Each number is 128 + 32 x the weight over its row's rms, rounded and kept within 0 to 255. Layers, rows and columns count from 0. Numbers have three digits each. The size before them is the row's rms in percent of the matrix's.

# up: layer 5 MLP up, 640x160, rms 0.15, rows 530-567, columns 0-79
# down: layer 5 MLP down (transposed), 640x160, rms 0.138, rows 530-567, columns 0-79
up530 111:193166136121122117118082104122138113085150094112088108143156172108193134146109068168133072163160145084118104167092179137149081097136143134137135108108136104230105120130151082156144161094123139196086086111108093153220079137182127049169091134
down530 106:138091103160094125119131144072154175115144093180114110157110143065124088105126170154075172126088139122189145151055173111104126133099160119082131188145115158091132128112150161054154153116135125114156090154168145119106179097149136142129097075
up531 110:147149138065095113135104097158136150154141146157122136078172191136219111178113129101139093099146157107168175123076146104124179123087126119163111132085112137165125113094130071094141127117126142075001126166125121084124108135119123095159177119
down531 110:192155130142112155101118141071185135152126136127120103103147101119130124198136127104142116176124160067126109107076127153182105098193096153133162187160183121131150112087088097126135069125134207112052125107114124105105122177128111130205174125
up532 101:151152145092148124136154116144163162126110142218142103117123128174178149102088126144159072119150151184117134099116115137076142170094140178165170141078145178120158154125060100090084119118082161070118092104119139078119122115156143104153183129
down532 095:138140118172169125168113168126049087142104137030121126147160144033113070156126106136179176141156124094162122135156164196130159150082073144088087095174091165120115135149127121155101118109091047126149148166114095164108141122116181097125104110
up533 100:090136164139163134130126072097126101116125109173119152192144088152106105158155129094171134087147110131133125157135154186119109118215163146123118148109126135172116068165168182173126112174111111146167135114068049156194132094108170165152123136
down533 095:163120147147209132160074121153181141102064126097078184161165195072108055128144116108124102157150124125115144150139131106134119154133166173162177110120139132140115093120114124101153133109133113140141128153129122158172169095114142151166080078
up534 098:163147090067123134153058108153145125128177023135119101125180204136152158157131050148128090129137084148150100151105129110112096161103136147153172090113084112175084116133099082124102122092115148133127064147163102041155153115088136098071116166
down534 094:100085090105157128160094169135107119154081124102092131110052108070119104125117129091129107130081112137082132116197200115132109095107138134138129164138176117155187093133148144120162064213138179089112135100102121131179091127186090116122128137
up535 098:128171116109134115089095125224127116104091093168091096097097120094125152117143106109147118151160087157159120076161140172157124097169114141151093118094146111118046085146185144161087114078084143189145169106104096137120096141115119105100149148
down535 097:160099128125161112134179155095103119116111182139112091156161115061082114153098121085146128112156153159088088121109139145080150145073082100211166166125151161146209102147155135179091103091171156102126083107146153091070137118119140200102102100
up536 096:146091120194081143101173158127140188175090122117139133131134129149154139113117079160157148104104146178117176154092109133156122130132138157104099173107109206110176136136119129089119166087121189195116103140121118114169067106206094131155157116
down536 095:144114147075135104106136085142153119141133102127068119150100135108106091130125140142139135140136138119189140121165086145147135126124108105104153139132161121123148103144111162142113119131103120119128119133115140154129152136110171112116000183
up537 096:130107144120106108081156044121091145116140157186078104114166127118095101149106188098155152122090124102168168075100091114133181114087151121122080054109116155138124148089138138074104118124137079173083129144064095140115119140123154156137178115
down537 099:150141128117127131183119109130105141127149141077132126167156157164097108116157165134143094173148134111048145109126114110113153152091182124162095166104077125117130083152154114156216164193140094146127134142116136141134145154169203154137182148
up538 101:105125195112114118166135095160136129141130117092127106167142156126184189105107176183155175164177105196134170123156135058073171156213179116096123097161096133177113130126160110141065141117143130093105077133119109115125131142196091111184168154
down538 099:092111169162149103174082116164141145172147184102143097117109126083130097110163130130140122222128168114141116174157111152137098111102132165173174188040094161149209101075119105102161081097106154067165067114095090107142111136096107152155104135
up539 094:149117148158176123096129155147161167107154134153089127092091126121138105118078077178150117110144128121097082077099082156114074141135161171135119153088105098145135094107152149104117133117095172169164081080115112112157135138201167155157178122
down539 096:096138088125094092160126142160146119147083103103082119129109142082136071092121114098130143157128131125218159146095097125147165148077093146153134127116155124172115155137148115155161157164143120124140136110129131137139217146159120125136000135
up540 106:138183128116117120106148163166106115090123103156112100057117096104149160188098074155185103086162122201134153123174149148123104141182151126116182151158123133186131092137122080186137152062128166076196089136178096107123049100174110061079100103
down540 100:101124137164109112149073168175174081058162036147158138164122123101104091137168099101125081140164099131159067095164119085122077103084157111138103151155103128092057136176122100105164105201099090103147095182133136126160127097149125135165114119
up541 093:147099157156098132114092122124138138169186076119117113138179098144096142104131126178166123164106113123101148148077150113172164130179120170088159109110034167161101117183186138146129149079170129112154089093158192105192150102106077109128199115
down541 104:132086164160152174087147114153150125147115161133128110143085180181041162086107170136120119144143121208124153094110095121121052110114138102125115136085109117066151138158183133109119146127156174102089135124122125156099148129154140141161214134
up542 099:123170183125124117123106218165100169154108111161107079183091167177194117106090175137182107084155049099152188097176185124128159126127142127122188176126117102158128143106168111148156157168131143112144128091082143083106116127113112064126133143
down542 097:094146140079128147131178174140099083182115164137165123075057154116118168154117121116159154174106077145096130110121116130163163145186106155127163088100111154086136085094141139149100189073181032170145116169134125137102127123155213127135161134
up543 103:152140057120108162105110151164105108179149106141118098148158112142126068126080177140198104161153074168140166155122134177189128125169134095104099120136132116112050126132151135085143082123118123147139053165148106121169117125135159127123130151
down543 110:106119114151147212139112123130149141137132134153133102104123094131135149165141120089110167104129120103065192119125125153123162106085077202180028176098160116182181199108153138175104150135157109149118104137117130101171117136156090080125136128
up544 097:175069121163053103071118104127163144151138130129096113146192126137119152097119129173120078141126121118126185144131181114157172144185079085096156135109099157136080133197212129137147185127124138100089089106176160114199140137108120071087138127
down544 099:150071163145125120111115079119155136115138154113092090169121109200044168125152176120099132129125112194154158086095101114108135125122152107100134161113155082108143153133208154127151139155154155116136103064147148195126156093154098164094224126
up545 100:157104150155096106090120094151087148119068109112113144083128136159119127133137141062135131160092130144145113094150108122149120080134169098124148087117142099134151164149202115203112171072148126132098090143114080135127107109129094081052170121
down545 098:121109108086111147148206109207087187180132101157108123090145125180112082124148112130132087141125115120207135085130133162122199101171071136132062100135162088096139152121131168102115127181179175111172077159144139111155119099171134142155121139
up546 100:100149089147088103126105165156071108137079088113116100164118109181118138139149129150160094154233048168121112152092139116181133140178141131051198118171105123193097175169172152171086165153130124122139082080119140108134094082186148141123138154
down546 106:106096169146119190080139158149137125124103075106111149125143114160125157120130168123127154136085123200104118148139095135127095083189113116123107103164154103133148128166172143036131143139096146142131159121105174119090127075071152147099226145
up547 096:112137176164121111125158145144112163078084111125087132124083175174144154196161077160128150109145128173114109113187131181165170096097127095115174084113096079160086083196116118129125120111052121124166137066139170107129079166186078098115080090
down547 095:145097049095130129105106158123121090110141102116156133110124111121143084108139088088138115145130107060149173117145079083119133102143142114130100096156118112057175137141119104095077079163127142069108109127083169109133120106165159133130098138
up548 095:191169143135139162132115056128163139144123149118107091103142157155147150121145155116154139121126083138116154194123211192106150090152174138163187175103114084109095087075144116111112110078120133157140117118096065130172046126137091077145162117
down548 086:131065078120126175105120113137118129095112107123110075175187129085121102185148089139183083129104168118139154136185130096128131102119108142136145130147136092148124134191099111121161061143135068159157168117183098093147112066119111175146084136
up549 094:127131121219152074090057090090092117117120108136103112124143090129124134157107134157154095154175124133044140096131129111161166113146129129133108149131143149127123157121111102120184095094079097122182141177117126196140096150173070094154111192
down549 098:090105116058149146135138111119136138117080156125085139159100132134116089195126132127122130133121141163211126138139152136115121124082127153129130125193109094152121086132072071162134111140131124096162157106122084175161192097115152172132000086
up550 091:155110135103127065105065101138086131104089062158114098153086104124142106082139169132187102076104120151133145155099154144072183100098132103117079090127179128170087135144130172155096084191121100171111075094141103098179099128141106097104132169
down550 102:165112138096122107103129139138136171096152122116049146112111124130143112130095129084133167172140099141162114115153130127100157170124091115118164141170096185145142168122122144169064088123139115119148146129058157166124198124105121154093090118
up551 102:118184188164137105129101125135154085151163089127119153117131107048168154124104171073095093155145040181119138113202144086110156183190130098074177133143114099127082099099111158131135110125080161166162092106133110125126120110168124112087113160
down551 095:137106158111129072103102098150141170142086104167078163116124140147137133111118073152162103088126151115144141129127166155089130054127121096136137060149089121108150118164134134169163154107180082057133121105095126047094100210172184129182112150
up552 097:106096145108138131133086142131123160076114121143124137109162157156142131093132109195133102106144034169126142137101137094111108169192118172087099129093135132106164157079135165074183134168128101123142150218095092175136101102165179153130105145
down552 097:125131128077157084109145113144187107140116211143118121108125099114140121122184167139125180155125118135175157091135137097089119152153141143105119106118099185153104143099141144162178096145087123133122155083099107148129193162084159145129070113
up553 101:131123156108126111110062062139107124058093150178109131126096137185171152129128072134170119151166119155192075119139132182109119080182146105125179146092115099151110122099194127138156154138134118135099094159111117145109098116142152130106079127
down553 102:118105182060100164081211085182172119115127121201092121070132072118094097105136180180085185158166134127120111115143134138108132137144127136170195199118133141134128112076116107141174131111152127113156130220150180135138123143152104125064155128
up554 099:142120131151065136100106167130129132121137080171099153144186147108167095122160154159096095114142108121152176090063096095120072178132126103094141120054138120131127119133118121136079119152085073138102120137181088165135176065086165098129101138
down554 097:151143131062113204079103108145072116058152095147131173127103078076093084071129135122098121130131142129124135159193198188095136104162121145190196117100132149162068140125145146127109098067110144172136112142183121167157125171127112127116160125
up555 087:078170176099079100099171149185084163141141117119103122175067091099144099152067089154183112048175084150119185050119060167182132097123102153145142179120161099140121084136143103144179160080116121192155112153107164154112112119195170157125115104
down555 101:136121128078117111140115117123151112116135141128090111149119133104110083136128139115127121146148139139213136148109108122129124154139126132138123111151114090103109172121123131142153090144147125111090122137128112156119175116102133087129000151
up556 101:132174080164153119043145146140103108094175085108119171146211165158134105096126118170141116090147136088175140132152147136167148086136139167128176079134132178180130161107153148111098087162136137152163144146124112129145124134171143103112150160
down556 096:128156190097091049130114146141115108131118120066097144155158084143074100170133140167159141120100086142171137135110115095096162142119123092100142118132136115153117126121169098137104064132127093135141129062128099119089127130121185118092139127
up557 097:163138117165143093157077132176097130147125116182115173124127118138165154130102094110108078155116075139112104086122175196135133139087155177124157083085154131162140110091118125177154192150061073118133149171110072132119103183165113143102140092
down557 102:127142099145185197083118164088096147138136113142174125153115091107148069134083140112166086153162168161156135154154073117148114156121108092117103151129149106093147150108149174110109176138119151224134143125188093101202186065125145111117129140
up558 090:130148156118152091061115094152175153179139126148107171107180132159134161124132174080138114161078140129146109148127183192145099132131163138105143154058077167108124062102138094109052131081115129132110126117118089123163072150119109070160146126
down558 084:139098064176139119157099121113189119123128145120115125130109127104145070122138155153127106070122146123162125108173073084117134089185161145109151130147105091168115131153099178129149110196083118093127122132166052184111133059130110071108157140
up559 099:154116118136028140132144159161136164078110091122118143147114123159088103168132140141174214130158110118099120153102177172174116128190088147119087176143129099091075168202127121146150170133082106138151088098098119130119060180137080134120131157
down559 090:096152151184191112161108155103131128170217141131123213104193129070150089128105135115132069086139169140175160118151040146130122155142143128088155172166110128113202102094121120140149139132127153147159154109111169120108087101168198096142046130
up560 094:112132147163146117130113110154168167127123122141079057142096105113134128119086136173124076133160120151058121119171112102109105116124118191115113150102129189124069117079110104160160119096156130137145108128118199042193154100134115111093144194
down560 093:111101144057094114118094178133145133141118122116099108137126133148118071150164106123133111134102128108255153123143113122155131156099094126106125112132118107125132149171145109146105149198109076085127138112105095167115199133149148123108000119
up561 095:136071198069090071115116110150109136167147118117105139121113157114141094125132130175169114119162077134166100145138146148146149109156146174093148100090142129127045153099143112113153109060179135145095103206127156113179126161115126117145134121
down561 101:150116113095110121160137033145118086159137142138122167174142144113183106116145091139130174074131119091188107092090164182123141150121137061136179165138126154059113180103116103064131119124074136190135147085129109116104144144133187127079090102
up562 106:083136144196126111115148154135113131126075119142121113129129159160106112109126105156192084130140077189105125141123147118169127114188126177127150170144085178153117137189193120164111159168086082103200173150105116128137125143157091115161096155
down562 099:125103109145143149126154123131088137098118115099111090108101132110132127117121123181078165146158159145174115099203099050072128087167067093098163141107151168069064110163107126155170129099136107103162132118140130174060144090139086166097087128
up563 107:057081188095085096131157116094085193154142076154108157060122112116186156153069157140143122157128118137146128160132145126151120162155070139108150136087136208158088108137123122125089115100123105085071138125142122082229147098180123118104111113
down563 096:128142122150138098145062126184134102102122149096083100167165165149189113049161153172091079091115106128074138122063162182165173123153172168156080114115133146140115155088131149141068105116103043110164103087131117141082116160138168128146185081
up564 097:139140193179139076143145097195095160126127112179125132089109118141166135123113171068155069144160160165098130112092081169151147112092127166066150096081146128130147178191100148111074164130117189138134079148100139108128063110112116135102162118
down564 093:144147144111130108101091171135160121116099132107126152132134120114141050092112137112193183216167116136173128131075116152124198113090104109137095163129120146108117099130115167101127136168084153141198087152127116159183144097199156133097071143
up565 095:112131121148105138102065126229142135135099052111104140151105132138137117075105124189197139165137089120153140122081146127191048109090145139060103083134144102227073122171182107120121105116109126166167169148163163078146160066150122099118172136
down565 103:173116100124109171144147140117138119163166136088106156140082134159103089082138064144161112092117121167193171101090168140111149110132104110140093151107077140149099160109109098106186096071169150098114153115087118159048165199147113141090056096
up566 100:121141114123136148036097129141134133108168113158118077160131102118145124098099160169191137104182125140137158118129124138159131126186170092091127125171160082180166169181160116144149167113092104202143132185085124166164119157152083139110162155
down566 100:112142133161101135094139156064147079111173163142109113089121133146112137104100140145115141186114179131108131145123092078097089087128100157142120132194100163124110163157158107100166100061164088124136118134176080255089111162132099096134112225
up567 103:143159125140128138092163101163087085084118106127113129083116103114151156183131132149136136102164113135145125109153157104152114127130161159053130113109140125129126094152181106180137169045095118141089180161129163153157076131127100093101143157
down567 105:134116120094063216088092096093157143116178080164176109149156148082144088117129134138144147071134162116120141111116175171128150110182137156133095125140152131101133150116140063074176107168151169096109100177135154071147128100117109146184138135